From a checkpoint of a small transformer trained on Wikipedia.
Size: 12 layers, width 256, 4 heads of 64, vocabulary 8192.
Each number is 500 + 50 x the weight over its row's rms, rounded and kept within 0 to 999. Layers, rows and columns count from 0. Numbers have three digits each. The size before them is the row's rms in percent of the matrix's.

# down: layer 2 MLP down (transposed), 1024x256, rms 0.0568, rows 16-62, columns 0-63
# up: layer 2 MLP up, 1024x256, rms 0.168, rows 17-62, columns 0-63
down16 104:494482585460489514520461514544518537420526529442470590497500485518444468481483528386526447490517489549458504420430569545521496521496484559534492491544618509544503550503458474534517561525548503
up17 103:509469573616404495595528471459519578539523510548487524626456511550439483472527401489428518454558468531523476554519493452507548454549543431438436512389441516458593445480536432464557482561384484
down17 103:501420451478524519378464658441551516421497497507339516468536514500569552506427573507486534464522511510501487466413504534531486516506595464559539535578461589456442567558487550508471460380547455
up18 100:519608493434471522501568551471458487430482431358513613588431484529519549444534493524491512523529586484544498517438553441423467537518464518442501431438492439527447553518522447576491582399503545
down18 110:465504458482455541555499563531550535476471423356549536484484550441410533500515409471511523608525489496536482496438474426485467448445484486538393492533436495566469536469481487464404597453549510
up19 101:499516504596453507489436439521475539461540495476499482555511533516460469454461517469486479498538526561424504459551439496531519496505497469536559548423462459585533486600478514547526532434429498
down19 102:481492472475530454527530519540571557519515519469469488450463403532511493488514457484455604500450448453555549586448492512475482484543564450456508529548464522516414396454565494439538470491509479
up20 099:477493507484461346637509446489495502407503517464467608443554589556532535365519442484479480487496482510498529497400561459490498500431432503494499524501541473552574489557592514439565470514454514
down20 094:377519447556475561540464537497429470423522496501486487531460493487530536513493455526399444464557441455495468430534467500451500506519471483531457589453501505513462548523593469450587519538506422
up21 099:545501464515533502538495490543563516524562474501503456508511375530421514526512533413579531542455511477472500442436434436517634593506568435533520510483515486489507518483488466453504459509562592
down21 088:455480542469568449457472535512521509484559522486429551492497536533461488446498485474497532457486415551486596476456450521559484561453547583483475460560568531569418421623372481453479430519517538
up22 115:474551463552455645512454479476455447447418517552460465482502461398516427490503525584486568439633562502518525571529533537542563500494515437504564498388626484528400477517540414571502496507522587
down22 105:494473401556497526517460478385457505482442503423534478506570512495413531518476602442581438452511502466558478412455489514558508409411485535500470449493482553544446543387479537492481448543586500
up23 102:510619465493448363517477461395458519458509472428580552483409535490547615437561565501475557611435565530543542473460444548571398481442490515521481530563529449613556451525494425587506497467377444
down23 105:490525467579513542519529496496542520447489495455450524450493567596486478482507445428511469483488479550495526510523439503472477486523536521492570492546457478460453578452440487488420508523492559
up24 104:450473521489504568529497467502450451442535488503475459560497487451476468599605389484510496367443587554473533553479577555435498516455524414573550524457427478478443458486428413489411542444458491
down24 101:524561468482527457467569445482467504461483499438467453491524496523496502524448527528547441439527521468500482570590453525529560513442439466459457384483457495527533454576495535498560443471369485
up25 104:530498496409508561513511518548553469511495472576490557491504496445457390421450540459525480510477470484540513495439499504543567486542432545537508581519486550421456451497538514529588525462471481
down25 105:429499518489512506477567510449439556400491484377452511474610564375494532553439513470541459471450441495533570443551503533495495488493353518497453540439493453458486503522532476474511527536498550
up26 108:418526499479527406484485511427349470520550398535500447490510454452450412427509508426579535496480579501556486359476549495482556542597494391530470442472554437541446471484562511560597478545570550
down26 111:503462511551572493490509528490485481555606474457484468405546455486555511470410423561503470451471488481534494431512565421515457462495508549505483491465568480538461435463432490544552538513473456
up27 101:541552489524456486512466590463455441524466433521604601460479532476543503522529507523625481483536535421505521502559551500480546556544522461458539480539528530460409487509566545528469520551462579
down27 110:566516466462491513550452579550442445428497491620493509440483482545510536472439513387573570489563534412546512526533465564473549501488521502510549475508564410515542536505490486545510457513495453
up28 101:564511499588462474516503436506515570402496499508616490455525526485437432487560485470497400573551523467402428472443493588477532435534556443496470523420434537485449483469462609464472470395465503
down28 103:466423564475518552561495475455457505448595417402510476594591479540498472465454436443516539455489530472538503551437510409508493452444585487532524447446568610464562479524555680474442501589468463
up29 103:491540378441397447581486543447566534501411525534564482502582569525535438474482511575397500550516569539536558532525483565402533429507541471559539490523596567482476490468560509475568484514516408
down29 097:501444536450575522505505513471399498619411487565475508548458440489542529525479521458518574519504447421448632528471545523484534574499463482459549456500509454558443551408585504537466449537445482
up30 101:577419563441528471529508501506512515508559520425527522532439435464574497578439557484520552503501571554478420546532595507539483465414487444488462583474589467546527541520469525434510495395446470
down30 099:468555549502585552501499411443562604441574468412519578601490514519644534448538522562530509435501498649517489577557443547549446437427542462404428570376540482481524486479502478468421503477494507
up31 092:542371558481533476560444465551468521571554542504505467490546464559607475519535464409443411536464582407431521548624447453492473476410528463561519511505471528463506554524479527509509507449538463
down31 096:512384570563474572531439531450446542608525483500500618468557497497553586506544503442480467519551541511497507535548521492441454469379526504436497487473511545405556662481462473476498467471511489
up32 102:399521474637515526508437469522479439475512472452470500440446471416523521572488448400594625463492497531484525557451446485548521492559518495529507500411485576510453527484472588573521457438488585
down32 101:390452496586460547559537518535520509404543501446531530488421491386448531495540469492518469465595507456526518466503456523458512419478496462509493524416465503502513496385602619528562513480412474
up33 101:596585541488574554498519543437530484585543521483503483498515479491555490534537541511559577349547520621447557455532504587535499529447459469501473559465498483560501571510513554525510515565502487
down33 102:493554478553535458481445476398495416486545481554507405581522575556541559613579498521582494420513488481509512417452467548455546412491550462414535551545540486522527490487455583519398463449447496
up34 103:480513438459548513585511516542514414465526572470512509565538413370526369496634569515425518487612550546526508520476524511540434567536505469517499484487505560565544503483576446419489502476415476
down34 114:414410423461447584560553494554501460487470446445499516574504489497529499430590535493545505542370499580520488528458509410542482483429550447478529481472556473544512549575539465474562510459441452
up35 098:502489545475431595569509546498472473462530558486498400459558404485463534475449457437503451437471543502520550531456484553458500562483479491540546505487493532518620508501539437495433499453440578
down35 091:520488473453458513565562445507460494537452479518520423461497442469440558456460513549472554451566590473459463555460486510489461450484478493474502516549433575505562627535468405452468557456438349
up36 104:518497491504553425404528423568534507617522490368482500480543547490440501470546479459576455479530472458516566542520442568421497546522514476424413476539520528585534501478562479540433598550542430
down36 108:541448454565594571411479527602439522449483445422548468413527448516462594452517530476429521425551516421540477523433565575492450464512478500503554460433539538559497481465469460495426572482530585
up37 094:444526437453509545480446509455501475442436559504535518430514552533555500487495464472498510494548507577488400470456389508442429535542439507544594607461531489467541566417503433496435527536569588
down37 106:423443509523376547591591470476508509531537537513520515565482424507491307548514511506415477425447552481426477443473497555644544440432478519522493508520530515461492453553469527497540427544493521
up38 105:517470520606589526581451375489492536468530523520530455511595524449392494448455523511586504547536518601515567530461445511540512562540486534442545548436541466521504551617488443572421520511538561
down38 115:449453537490430468549543476520493390533511520435564521489434496509617490458488556548529590420481502453593460511489523466434470528521563529524422536529401526547489512436410428548428484560540552
up39 100:437525508478428523476486527545514433489489458447470327560461534527458439532493466425489522607483512416413561426449500482514611554471410494547571472566490532444427444555567456559545434528462496
down39 095:534495412490498432610438498510501459486517486524502538462476555413560502556511532492506499478432510442506491558486560540507522537510504514508397491536534469530518395560508444548573417444609497
up40 084:502554540492487509494465570467460523481429541463351461510573560527481542393486515458506366481509382452456469554589535491438493490442526533516438579519556452474518493488510540532483444472487392
down40 084:476485457463474467561445538496471455483540480394488509468517544515550522414540471492494433466492425437434538668532581487520561462551577561531469592494584471484577551398464497490536460385405498
up41 101:507573357458464540439490506486409566477486488448485466490526478469550459430464401462501352577462489474531484517467418440497472449445560492474515509464499476505493521437509529442552486557505484
down41 091:519571482510430473406441488486531496496510503395539453485544487514527449474459450543525426519513531483488558513433569463462564410586535393376528555467558566565539469555474534517475533445485503
up42 097:562496563408579335552515547482470525564527467525513528470425549578510552426541501556494493456589407557470521474560442486497542553482382517418551498500474485538514450444541499442530502578552478
down42 085:447545496514452417574472335509498587584513496509536463566453454502491528478501517526507502472454426603511603348565450541529516365504500477480564421480539514550545544491505497501650491510489461
up43 089:510546604551486496521505499501517503503439571429486527415512491323464503504478522438566555458541509547517500537438441556443561498495459456584456454457479480554425480518579504568471407445432499
down43 085:434463463518519520551454544452482504522525432499457453462483553519450530488413523589512452366494541514446520604462483491451486525525486492572479508511421520546560542495511518559469539537541615
up44 105:559447481480370416448525498509557549488450505490607411541569495426553499480482524564508477507546479511442605543585484516583473489475508451536517531440407487509537626494611550601563454515437457
down44 112:508405464449519496494544487435462508427438481504520511484483535393506556457437536517457497460395558494595484499429486432425512510501540489426472461581495462546446470458555538424530532559380507
up45 088:432601577597548539516422582511555539437510457461460530469514473473408418546465405488562556498462558442437474534429465365491575557423484546540492448535458554480490457499549575513517552536460472
down45 089:457539579562508525508455526596515623484553533534556522446510579510417426518541450503553568539482461520495418521494466424437672513469444582585421441529532564583570467522548544523458506489465490
up46 102:464506407398464462499520510489518524519489406465498517498576517526495463385529478496554505463553490496437504559529489631472568478531472577532397465446465563489439539520462527503448615592498532
down46 103:512492475504559476438567522468511550477544435479514630505507569435528453450502504487521462470441557500463476558507499519399596445461492581476405569457404510534465547617457445541530506542496495
up47 099:489565552431457524453605470495556529435537523527465628555523480493591424569521441502525444573513441509494433515538538469528543473475486547486605434467506448498570524431458538480556526477507496
down47 089:454544544493400519516555404467490556489515429436488515521526457478515465562570438440570558523495502449509486517491538521541494488547550589477509515526645502407465482507433502485493484478578529
up48 089:532538480494525523478492432421559543610444508463450419555545399468436484438457626484454528462493435473464599575474483421469417585443504413482541536470387478490467503445562476459378525451435456
down48 111:479424526574504481409513377470563496502474480513544499511576479529480535492444514481449468559436479454474528507461461498443431612493435503460536450431411483502443369475540505550390561497426439
up49 105:575553545432514556466521557448443519541527505536500544532495409487547460502502599503566458530543515480533417578455559460502562569489548520524495531624455463556468458584458532561464487459507439
down49 112:506493543549444484463537504596459500577440570482503458466478501576467483453556458422505576467493377544488461474523424487506463496479435437480533503531490550515489551505427462521425483492509497
up50 102:542528475489649616446517432506472488557481517420565516503425492509567557509498489541573514479514555481524526486613467452516538473537483533515482468431547588518522456484607459554538497503596543
down50 097:508520501401470431541398393476383424504490524508498533468546492539469546457577520544571517523503484479554560520531499571514458384588486495508469513539471587476450459561476485479417544506503519
up51 102:529395517436548450532473543373509503528582514494562446558469484533486490525488504437488518426521515542496482544406487476435457509482524488619531451494481458445545469535454487505490518489472497
down51 102:492479478437489387475440467564524468534516468428500518574502433514455548564539580564563439461534502540431483456485396472522464488408480545554620523517413535422507501512614517543493429444503489
up52 104:424559485396511502428484531485532488485517511551410536471475488524574476578370506514474496547441517509539499566595464429527440516547560475494540522560480465469512439555536422452534491547454530
down52 108:476530514436539423473513551540602476516587527558460497556480506493452590571467475408555571510511463518546547487522495492575525512561500460571507466454470493506544469512501537474466474531520497
up53 105:534503450455514493486529585555573513547509462528427470467476594499589468518494458461521459471439501543448437473428519581468469541450548515491456426520498541443508540552482448549499528610560552
down53 103:493524500471462452559546447394448585537577473539421531588493460472553519540483523542506505479510477473522535551550440463495434586382475489414594522434380433521519507557523542515431583586525543
up54 099:451516463474535403518580457551482576599482469526557550435507488500435463396486443498505531436447499484370485497479439451539535530540523458458475507553495481446576475499476556602451406459486472
down54 103:510456543450551537480457603484555552513504496418562405486428463393500510507541563466449491548478490489481502534475496529558521495571503486422595423514523472485462588525628541481478470428523529
up55 097:529526444453549554541446513480626492476480588421449523526559560506501467569494491567561424530436533445465459519508410521563457399474547499370494516551445460637534567590486501560434493456588534
down55 104:554523514502447512439591524501455512623517541524414510419467527502548571492557479535473554476518516556497577536488537558451553423504476472334479508413556478489492561532532598488509522371546549
up56 107:522380490471581540594483455512498534511437480497481438490686570567591526491541472493479519512614520551527495470480450464444518508471442421532498485563536487446432482528487494442471500508558552
down56 110:412550455497446487499427486475469436508594534494495475517501439541650511552501524466384532539495465465459506529392485486462525534490524392515519479543567485482542384517477516437541449501516517
up57 096:534541549459464474494624488455485529522370545505471586486532455530548459490562497610445436507584452437495479493471473489511475484504380593548444568456528519462581506554600473496502509550426468
down57 100:419444490498530506485519441492517414522526547520486520467529431642430528558457523622392482504482497470513575579508508485465476495526398523545565491417467399455480527526564542464514470496485537
up58 108:476549453529531421473528515563564460481464518454504528479494617515563501490458613566522558489505473497449496506548442648526446475504547464465433467537483407404471476460508480510524499477514498
down58 100:493518584452575555489510504548535500574530490485486514534507473432554482485532465570394613441572450517460553546574477428509480543465496455552504484609449569489536468519455479573560449514508612
up59 105:533456406425494560561556511563488498461501596465426463523550563471417524457505519569466478470481485635518463506517557495550455385501537595434466462476562488556539526479516504453516477495411503
down59 103:530537583559535528464494592475448508513486532567540420449493420499545588477486490533465562463515505533474517394523500573491527542464405519492523471436457468500486449600477552559477532458569479
up60 108:503597559621455475495583486549472500479550416453492452529517445557492425586511425461465486397458527419551591442475453466537530494577453430479485474443440444509457521511481435459474481490391464
down60 110:402441463443574550572413499397444517508577577512520544490427453537543519555443480458536445546431564486442534520523454446459397627508544595426442409479501514522531482553487524429465409469498486
up61 099:514555676526507411475524483524530530508535470538422517475484456544503477508477449567401535460447440487517437491505515463447462498513515486423491503474532477411547504485480391594487502527573503
down61 101:486524438499437440577556512466505563570451519422517482426453512489495534474516458550576485528489569492464474486437486484487514475407447485562526477450528471491494482439483570594496495528452553
up62 103:538399426451502532537560427525511545457504522423468606545531458579504525524501455510469451487508389524486468599458491520571509489622461469528490650432502457449387526438479496432536566483530492
down62 103:507535469531551458562425478528429528476566553567523527534480483506469543500478427409459508462493453433495517555487466513473523496521431417440507572441516463491523451564505480568586620563529539